Part of a small language model's weights.
Size: 11 layers, 2 heads of 32, 2.66M parameters.
Each number is 500 + 25 x the weight over its row's rms, rounded and kept within 0 to 999. Layers, rows and columns count from 0. Numbers have three digits each. The size before them is the row's rms in percent of the matrix's.

# q: layer 6 attention query, 64x96, rms 0.128, rows 0-13, columns 0-95
# k: layer 6 attention key, 64x96, rms 0.131, rows 0-13, columns 0-95
q0 089:469489452467532508488463481466550509481473528461481549497501466494491503494470489525532480519462506482499484507492545526499511512486477462442482544483513513483470476469505502508451509513496521480480496475552488509504525536465519482485468492514461502485494473490516511507516503524561470505
k0 084:520503531522483516484443494523474533514505471475479480484528538476510478483501500482478535483517542473500510531482515481523479461488485543544523498527465458512528515478497483505528498508492500459482436487464472480519508475518432517507480493490472505558509499528471503524503523466494484476
q1 102:491470467477540465481525511441543476500523509476503519512510479501504461509506494471554464530460504499504502481487504501474507514524527526450476452481515484475484481481505516508453502522523492504541486476522514536493512507485547543503514482548549494488449487513518515468489533529512500509
k1 112:479534462480516504513486502467506513493510512498533543531492502494468522470505464542504506528484456505505499486538524503456493523505536463474481471517551544468485472485486493498448480477511479514538522487486496532542487530494502458488527521522505475448511479487528513508487479567519488489
q2 094:496515495468520504498484417472480482462512537499486541472488485496497490502508482529508517548494500495504481498545499471500503480514465471513515469491492532513501511529484461450492444520524473559528469493526479512503490512476456505507484481511480504460494501475513492498554494514551474534
k2 074:522480480518518477522515555514517498516516531450478497499502536488502510502525515448521479468503554489509501500478495457485466526481523511463495498493538482500506487497531510522499521504460481524503475516508492458506512460486478459461554528500559477496504538461560520496498484532509520481
q3 080:470498496514458518486521471455490520498476517489517539499522511516536472483521508539451563499547504532485519492494537523492520519494480482510540513485489496504494546460490502500501495480505519513481505542499494496505569526499501471462541514475455502491543476496516492528460450461488487506
k3 097:489520491490508538510469445517518527472464491505479527463530459481482511530504482525474534528479525499471447487516468507507501501478475481508504530462478544497479490528464495477499455506502539476461496449527483509498499486494495472494486492515460526469493523460445505537484533526530482497
q4 083:499502484526537514510538495505481474512546520517508465560498502482485492505532475493465521516501469493489537479477492503499544479486510500534480456542477502524562480486521477519535473495533500488520454475473498494536480478506477549483476495507557459507462509490519461503475494509475536510
k4 073:499522500523473515520531539508515503529483457490505491484490497529578474523514504514485539469522498503510488462452489528496525522537514524491492470482510461458468477483460529506513513453517521506534493544442540485485494518520490533530485537526498488471454512526502502506513526496513506516
q5 097:495510527528474481496497480552468462473504477511485464482510497472522501491497503512483503500511494531519511540547501445521498491480457521542546524498508487542541523515548454502550484463497483474469524517473473458500466484523470518493501492481488482493528506495530504528471504459456476492
k5 109:498499545506505507503492486517490484477502483520477452508529487522498506507521527480497529506551516524496502510485474484558523474533456494530501517506425498526517528518503528515548479507470542492443489504487514475502523471535476521502493479454474515533503533515455446504496512481472531498
q6 091:480491465511514559497522481443541526510477493452539547521498495531473473492510454499481535491453479514509486488529502509470501524515526508471475484494504530507467476485465505483447491523495508497508461525510507520502489523457492481489471485524512526453504478464518472498541466519530480511
k6 101:532509482501512503470491534476507504503508530451503556502503501475484525497464537497502497486487496499491490499490536521448484517480532466461455529497538487487488502509495486496492523549525458529534512486526490503502504547466514471479529504537488466483492458489535558483516461530555485488
q7 077:517509447514543489528511486489498487455484467479491497481527488513522447496469479509467501490499514506513506500479506496484526514498488500484511484509517493500504511540537494478430539468489493536500470495470474505544471502493460512483482512479543484490478537523584485532479545482528537509
k7 081:499469448496452524530463504490513497490516525490522465495488506503533524487532487515547512488499478471518486456536491499539515472502478544521488558508473559508471507479504523481473466497492506490459494532504502491495515465505524478516457494524482545442492516472455523493508502467503487478
q8 100:492509529533517449505472495543488514452514483510492501465487518498477510533524521535489476476486498456505511501527500462515440490476469545523510484478507478558520529518539462489546480500537490531454473510506497494478502527516520516495506489526487489517515514508448532483492508478466451490
k8 109:503534503499479508494496479525491479499486487465488484519531470498504483531541542466443515489513507565488479502526489487519575509493457478498497521489486502485495502477489516502494462502481553506450542514496501463467568468533504513508504490483490520464492508484479464506502489495457540498
q9 094:464471506507513498504463464488506475432477494494508503502524533510506476500489481508459478454505486494515536545536527473480483478510455495469494555491501526513485518454488475476503502525482503470488486510497497463501474512488506508513545551485480554505542520485541511493544474509488548499
k9 087:486467431505474498443466506489500500528493495513483522466502522514504516472513514531540534496496504472498495525511528472530501520510486527520503550496529513495465520497500521480485543510510510467461493481521485468502471515497446523465471458529463485500516519463450495533539503498537507459
q10 093:494494475504468498522450486449522489529498510492526537473460510503492510475453511507475519500468498556528476496477507527476500531524493493489511481459509479476507533515481485460465538507503538495513513502522518501494495478450549476487515473495509509450518494538475498517445469510551484461
k10 087:522494474506481508516502496518486516480504499480499526518533515465447496505528493507506498507494477465535499525507479509507522524471511505503504513517493585526446477508488492476460482528443522513486468480511481560488474492459496461544481455492482511472492525451534503533543499509516487516
q11 104:475496500469482474487479524503515465486504543557497478518482462522510509498507500539509483519494512497522487516514495522521479531495490423465480506516500472489490497483514491498491506527482549510503511495570487520467483503524551495494516530488500502525509494551420510529502484472538495547
k11 093:475512486540481519543476522508437513497495471516489486511504475522483486501510474476443531485481484491517508505442474450517508492503505529557514501532462578477493479548486477496504463457496512466481491466489480492538494513508507503497508466484479485473491530471492495505501504513452505497
q12 128:502500524519441516469517473515490485503481492472469505480530554483533502538522532481459490507538528516513519475455529432517512480506479509507502530496466483481523521524517480508512453503486512476515482524552532453503532505511466536538503509480503530511537483505480537507507511487473513475
k12 178:499522547520496513536467502546495461474495471518470468497514504505529504525542521508475502496528521494495513472494465531549516471516455507523529495528436499524523506479475477511535472488462511521482523524480518463513530474553492518496492499484481515478525523505498507486481512484422523506
q13 126:502537534521467481525487488523452483481524471548471468489525512470535506523474518498473485466535504503492527500485512436532497483504495511548538486516486474525525523501516472511556490473496487504512524496528497450509475486531470543510499517481481493526507525515516504490497502472432537513
k13 084:492513467490497497570472484512485535504495513483525515501477448499528496492524451507531515522494481479507512489494499537509555520453502491504495494515482516486478464496488479516466439448477513548527524503472498513534452548502510485494546481508531512489529489507514495527541477510467503480